Part of a small language model's weights.
Architecture: no biases in attention or MLP, local attention windows, capped logits.
Each number is 128 + 24 x the weight over the matrix's rms, rounded and kept within 0 to 255. Layers, rows and columns count from 0. Numbers have three digits each.

# layer 5 MLP down (transposed), 2560x640, rms 0.0379, rows 1716-1741, columns 0-127
129105108126100142157117134139148172131118120100146141156118111118179168152126109146124134160115128146113105122129144095138103131129130080093147092160112127148127060170128114105153097124098097100117156106150143117154117134128128094155109161103159176138097117086118137168157085097140111099115120084106074135129109122108125132092108141153107123126128116137133118150084138131141144175127
098146082147128127150129122119119131153134166148121132156131132145133127144147110093151144127106137148101141100123104121198084112171098116145162139064189101110136122122131146107133152134137104101092121122186115140107097103147191136125123129089153120146124122117133112172121100149114150124085098130128122101103119118120141130153144132103139157147145116110160137186096160093119112150153
122139175143168115129089158157150146131146085132139138112081128152151111102076095160139150113175146113129092155110139094156126125143137140133130116114121135140112109123149113157145098112123096112117152163116127092097114133125083099146136127150126136158106127167115148074105113130118138138142158117146135124164113117091116143165162200117109142080131124144136127118103123120153131131165
158113127146130081120161174100131133120081146116137164133127119176121157099129126148118132150120106172091158141123095103121142110105100150124155112091108101140109087123150091134107153140132131147139113157099124130135125156113135119090134118135176150136142102126103126104143150148110132090095149121092088124149135113133137099117141115178138111115124141104155103177110114112162108106123
116106105095121120137098129133141127134134125104102138163154150118128161113121148160152175139103097101183091107131112099145094148115141129142111132136134072120151070176142152089144112151148119131166142126132123156184108109189178114098098085133126131112149117129107086137082088108137156118105132110097112111094059121158169100114121134100164102127136102148113116147086112158148150096130
132151121115166103135095131141120113131095130114117125108144153155152155136117116115123110136127128136133128151117110096148133160102110108101142153111128112107154113162118139149123180136137132118151139133113118138127109130139151135105142119142120087132150162128118072133128100129125128095097122101107120168112167090121148150135147092122116087108128096136114146173116134103130146143141
146126121157087087134119183159121077090111132107139121140086136130124126111144151139141107128149143062078153119158092160142159150159101114101153136147131153125140141156152146083137136136098140139128111132125140121101127094108152116115077110154195119158129163120150127094132139112136113117101132115165124167085177137112144072142138081164166103134144120129135149155142064141120149122109
101149125096159130098117168186119149126116069100156135101090141162146137108117088163116104126151143132121135145120109111083127103135150151139165125156122106116150116107145139138126124105129125148096135127165142134147115150141169136122084168162106113122138150114133094127115089136114084140134112069155133108160129079138114172126141130128148127110116125144103132158093116153142113118138
115112130112135113119127101134150107119189120141114132152108088136162145126111168112163130141110158130149108098101109157106117140143110171141145148128111147112092124133168146157094142135112115134147127123107110123113088143183136110174120124156128137149156158147128120112133120153135141135147143118151128103148147113112133125134144061139137113078103130150139123137103092131128148097121
118124163126145112132151131104169117093123132077150145151161122132144123128121165070109128110140133130102140131119112116133134142124122102106121106110152136154160117107134141169133137168120166120143147104140126131159152148174148088115064119154145111110129145123095144120149175139058145087160115141144151073112145147105151155089099110156126124109126123121103134132143119143151113088125
088167117111188156087098148151185171122095128159191098125123100170136108136126130109150098159114122166130096093124166114128142107152104174165138131096182106122119117128110140104093137126120146086160112136121148092074161155190117123116130097133116120145137135182120107110147155158148128147143154191169111141171116132146116112118133134109118145131110083147142159139122143143140150136132
098163108103119171159112068108143128166124177094155146081155087129115126179117098143169153131133085114132098123148106099148123119088100122114152156144137084105142111138131123163115120152149103106160114166173129149105131133130160149143112099146133121113091138110120130152170131120160157142094148081145140135152136131119118142159115154120123127127127149156080176125145126131152157151164
169155147115133203117107160083081121118111104139128123131108131157136111116114093107109130139118096126103142132147107139135149141161133168198130138114152043078150108125144100081114108096160158151117139108063079182158129127111124156136150151113120133186118115111122121117116158121152112179136103128136143127152056119058141106135104127108127106129122146115188149124129126160140110137120
122136125139133139141144152091110101158125126107163154138108131127126130139105171175135147130153104133154156161161128094103151102101121160091134169093087131145108093116172137126136132116177142136097142123146151162163153120169115095143117150151096175143134109178138155121099124100093157125121131092154149125124111094094111145107144148104124123106097162133153122148155146105097160160126
150098129125139135149109080130107153175172129125132095136113135103114151099159172163154130101118153088086123132148162157145118101114074185111066154112155162088100120129108155154139129120154100143103105098161114170119107113108092152103145102132157156116144087116148109180127148091132136107129099136098105124155106154127146141131087189080126149135108102139095094141130131161082169125156
127137111139114133110127165166161167118117135104160145098116130143135130102138120101150144132113157121101133116134147142121107168139156100118139163114118132141162121123116100143106123122135142128133136108160158144094141092075112132089083137091119107147100093139150113115116117127151123163121125134075128133096136112103160117138141132189152140120119131139113113115143092127177101138131
107096157145076149099124110146101149156109149145089065070129162173108132125139094118092126139122130142139086176154117079168143106134142127113135104130129108115143118108109097090134145097146160141151084108163148121099131112089108139118153138096109114113103112154099101103128157140121142111126108110105073143117181115122107143102077122117099168130077100129150152167128135107134146147137
094135131156108120140103136141103111115124138123084154120123145124136168133147095129143112160149152109106119131110119126162190156128118128176090081115180096140138115107115152110127141111162150168110110164171128104134103116121117148147083103071175124131121122120169112120119114151165116102104094126128131130126133147146135145129140101135117146162079133105093147140076150106185127089094
124124118084115092142097187179113089182165113096134087144094135142133117102121159138132095147137145142156112107169150097157135142128082134139118104145135156175124090172167145151117156160150134117098119161177138117142144137160141054148107149117112120148112141128111119161148119118129165135112140110164119097120141102113121148104141155114145122131128171147132142172108132114105113135130
176187112198133108126108110113116129103103176110099107081117097104180151108099111133153136135135096109131154115133162120156112133125125102114109139108079140104093135164140141113152155145170137109091137103155163121147137144150145114138103119151124125148149104092125132141140123117130104096142112133111126101137128135163114086105096129111172086144138128103126092161111169119125118123146
117145155121152176110109107130140124117138104144135178093134106115166129150122113117144144145158114106125128132136134120135166184127089107122122123139128130160122117116092105134105143128125131124134088134122134161120132135111140148159108199130102118175151167105125148127162119119121124124150156124137109156129118100114138136111072120142146099098126139155097133096141094100138121133116
121132102153119071180141093168082126133165104155131117137136100177141121162102158093180130139142129133141122113115141116182158145168123120135115172113095136126127154145119098060138171112151136142120110162102151122158149135057070167138141151106099144113097122131086107121136190142125149123126149152154137142100107174161108125132155156171161118131124109140144159131076111151115066154088
124177087137133091079167174087163151117128183117139184118085097112131137091168104103136096130075136161117145105125130097122113096108132103172107068121146109148136118075098128103125136146136153104099131158165090154150140134099147111166099134151131127155100115094131157102139081154171127109125088132109118104120126154121175123122108141138087107138102102119156118107190109129120132162102
115171131136115136151125151126121140150148099089125155092137169125086140158164100119090158146136152145070104153142098153122175137153124159104095148123133156097116116126144104075165126113098163126105160143113064097178106124137119150065156151143156081105162120104170123136084134165091131088096119122142148136141125112127033142142147151097114125113116138164122135081080137148095109090129
066158126154096174133093134135110140104131131124156144122088177090182125114103116114104150128138120130123135173086144147087047146115097168082102170155135155146101142104121145114126074169131157142133122115150099104097133089118121132161112116157144108151144150150085099140162111110125141093153176175119102083184136095122161143144165108115108144127135145123151183172136118148116131130122
126126137160150129117146123099125137138158093118116105126135130122150120121136128161095105123126114139165129130117133144082155116158110148097168153145157137179131137171184209146119094137134152133120154139115147161142125120172166100145139134126101166103134180147124165102135131091146128132141122079109114127161117121151128116156135107143096171112127130121127081131132130108123141126095
# layer 5 MLP up, 2560x640, rms 0.0425, rows 1717-1741, columns 0-127
108113096134143126127124133109083120128130128105121092137109087094131130140148082103130144099154160165122079129131102161129132086116151135124164164134116053113111099097116104120171144151099124124126177137128095130099113153048149162105098174109150177126172118141176101168092128124106098117129160106145119147133175178097121101159065100119092167108136135110089084120126117131137119125112
139099144169168081136122124112150110097124155132068102146153153134126132156149157127131070097167157167101105134145141116123122162162182151130109170087141141134112108129134138152162123124152137172119136114112117115147105139115116148149098139105117097095078205135122164108114114105132143127132124131143109110169124161161143137146130117151139166157142104160171158127084113116159116127128
165106114175156134154120103119124117099133139150111143131136183099116110174152171129110131156103133130132111137146125096176093135117103125108149141155140135114150156088123061142131119138090101170106136102146112088167078121133111109153122070136133106130167119127129095137114133112142144132123131115096107075116145126105128076141116113114153146125136091106106164151149150091119128119111
150122119101147117122094092108109131166149124091110060105142112125140144109133144111097126154132107153153095137117146103147101076164172148139148140152105118106159130122101116132141160162151161139093165134156140152129119091109119106136112080094134182107140124074126118137158138115126115117118127118141110131084153130136080140138142128070078143093112105088084126096132114138190103104135
129079134144142134113103103116101120102129122140140140143141132139125075156188128102109151139126129147149165098114131113124097139144153132115091085093083105119155122136114103095173138141114128135096153128110160101153130104113098099105141129141142150157080110120148115137106112122109133112138123117111145126141141173151157108101119138139127141134129105128131131128102164107127138148139
123118150145152114138106088120143177115111153092109120105129122093133149160160196128070083133129160140107130131160142132138158130135122093108129119093093121115116147133108151105160136128115140115139148134109137132112095139137132105142148103138152085157083137161085151105108153180120116115111133133119141113124130123112092139152155148158170114097097123166085104104143111156192159128162
149126122136160126149112182097118147098113177122096146165127076093136143164141152099126097178140118110133151137111130137139110139125167070157090112119106140141123144140103123145136165177120179092163100138111129106146148126124098130118166126122134133136131131144133130113111115134145109082121142141137128133110111158135174126114109097113139113108129101105133104124109089140098138138107
151126120114147140127158102123101120137124159097100148135171139133144122155107127148107104113084129155102093142147141122105178122102140162122169141127102125088088133138118149131124166163125144076151151108126132134145131125123104124141150113138131102111132143092126119121098122133098150133140144127116125176124114124134110145108128109122189146133128120128139188105127159130123162134143
120129104125136141121123131076118156150167138127111105121129110119154132130122110135142089137084127153130104078122124151142106095142124147122126132169103136123098117171090167137136132110170141164139102183090118097114164091079112158154100141113128122190123101158095093131123128160185138153154121181123114109103102099147088132150121120149119111147111108111149135147155110080134174138128
130131113132154140136092165108145110141138117168131114135096110146103088126121114150173124132176139112103178102121132131135149095154119140123123139115116142079142139133095142094128147146128130148148131175117092121154137131149134094151143140113141101110160122131159113159164121151106153104175139172136127121118119130154147094096146128094114101138104072104139138149119130101167118117158
132134140151120131093092138112117072132125139120115141161119117138149106139110106165115084150138110120143147077151079103092118092115119103110093117129066160155117119126116141137101178160140139091155143136133146115130185084117121116122139136062110099104093154108136146127128124126094157117127186130116125112133159097137114153146146140130111123133132128116144096112099102182127114131088
132130145098148142171149104091142129162138146145106095102094119113074119132121092075086131126166148134163108114113086111147138130163095154128124106149156125109162106122103129140166135142110109159131165140084114137114135139133167149171141092113090106142131186112115146140129138132086112157093162096115149146133132160107111127125150135153085127103122118136131153155089126111106125136129
111122164102138129137134146078115152113148143108082118137120152103093139115146102089100144088157109163139163105111156099132107124163092125114139119177116133063151105158128095091130101139136132139114164135131093099088165083137100113129134148112115135156120156114137116109128116118127104116125165108144155153133142134161134111137153103125095141146094126119123091177130143145113118132144
107107148173142120155132071125144139134130158082133104132126076096098127115129124183080124087196111133114128120092121130104160146134143129134116117137149145110102134142152110126131153119131137106146113125135147098157110128126147104116152103104130121097092099062165135143157098124134146154139130130138108104095141136139106128095100116137172135089112125108107124148105170167133141109129
113140127105149125157120158131117112143159128121126153141146135103106127158160124145116127152146104137101171113131110098126161083099144138120138111156137136132125112151144089074113121112139146118100135129165109136148119136109136131130167159167142138119147124142113172149128126102117140072099126113115095129140165135133138097099104129131160173128089106126133155123135108138098114144121
115167085122152154103108117117153103140154153107105045145135090167123081137143127136110113148184126118123146136159130179151075151139155127143152160096133140096092156092108140099156107128128166116154057122150093104127138138148127139151107090138092107122103165126115120183141113155149124131096149124122074141158123127118178111153089101114151122134129103137112126135141122064134157145105
127109115132145110126085084098146133169151129121136143150098143116141111136153159114129141144161159113163098103087152120161138146154144140139151112108082134166124103095150120125165110168112140144146105118086151134135102144132159150132119161148122139159087145171129140127151138132098130100124092104134118145133120102152102102127134123081138172138135129134145095195169087159157155151149
172107087137112122149131163122120075126134124146106112147153122075157142170129114144079155165127134088131089117116118143113090118147125140139118165120136111101175149097108154146145139135127181096139095121094137129158132083087135106146141119116120138118123166139117142121120118151175147122124142157147107136143130190102100104112140118152168186126137076132126154093146162096121121128094
136106103136122094102129122106143140114190111156158073084109104106129143124106123092175111122117144127127137124112121095103110104132125115077141139167065133104116151136101114155132177168105130160121149136137173096139108116150131127120094136152129114104131154093155154131129122129132149123156105126139112142142112097121165130136150137104122114149132132085138169157126130127119128138130
099121148103181153124122127112111129137145157161119124127132066108082101131153098132150117159159060120102114099125114122134111092115119133127127108184111157124126084136118129135104075115077151136135100114133100099132141158123140173183085148148123132141120145169094139110168173164110122090115125130102129077132159121141159127155120079167146122152120117156114155134130133107107133143132
132139152095146082161109146117122105113166155157101101140120120137113091135144171144136119136171142123113091114117138116112110145147182113176126141123125149144118116126106132139148139120129185152132115117147095104147133133091140113123130090153162093074128168114097116152139159180142121097147107091114134165101140106168087109158134151145087117117129088151144139112139119118133150208121
112134142122161077099136162105160143143105145107141096102138149114108174094161113087125095109152160088149123132115114127132138115147117134135121144132154079141144114151128105155105118161163112128140132104075176143106120126100146137115108125142154098114137107113104128124115098129115108182134142098149119185085149150131127141106116063115149158085113102096140144128132103141115181095147
110101152135161157161173123126150176113156112162101140126107090125130089125116114113077170146082098157085085148113121162134122080123085128147147140098066110124127113133165138116142102152145158112126102117090101130119143138119086141103142122111122157169088098111116195124116087158101134099121142135093140113123160124132108121141160119088111115066116143133130114158101113128154109132084
114085139151103134172134152115168130103135128081147128129109091103118115106089108119158108159146167110146147175145134098109094174171169169128126115171139133124176150113121097155172132131179146089126100128104160117126144105113123142161138147148094125112072106121106135138161097150124108130142128079126147090137130130131157127131153143102100133140167131119104139147103111116114146138133
165157119155131111149118141112133145141116130054082171106152123128112133166131107177120081131126063132152101132139140154108128096151103115110154162100119136117114115137120139118109133176135151128130134128125122106134112102137152128174132137124170119135088145103135111157126113125156070149160127105085131129110103106124112144141149076124108166130084136145122142156110106109132160100143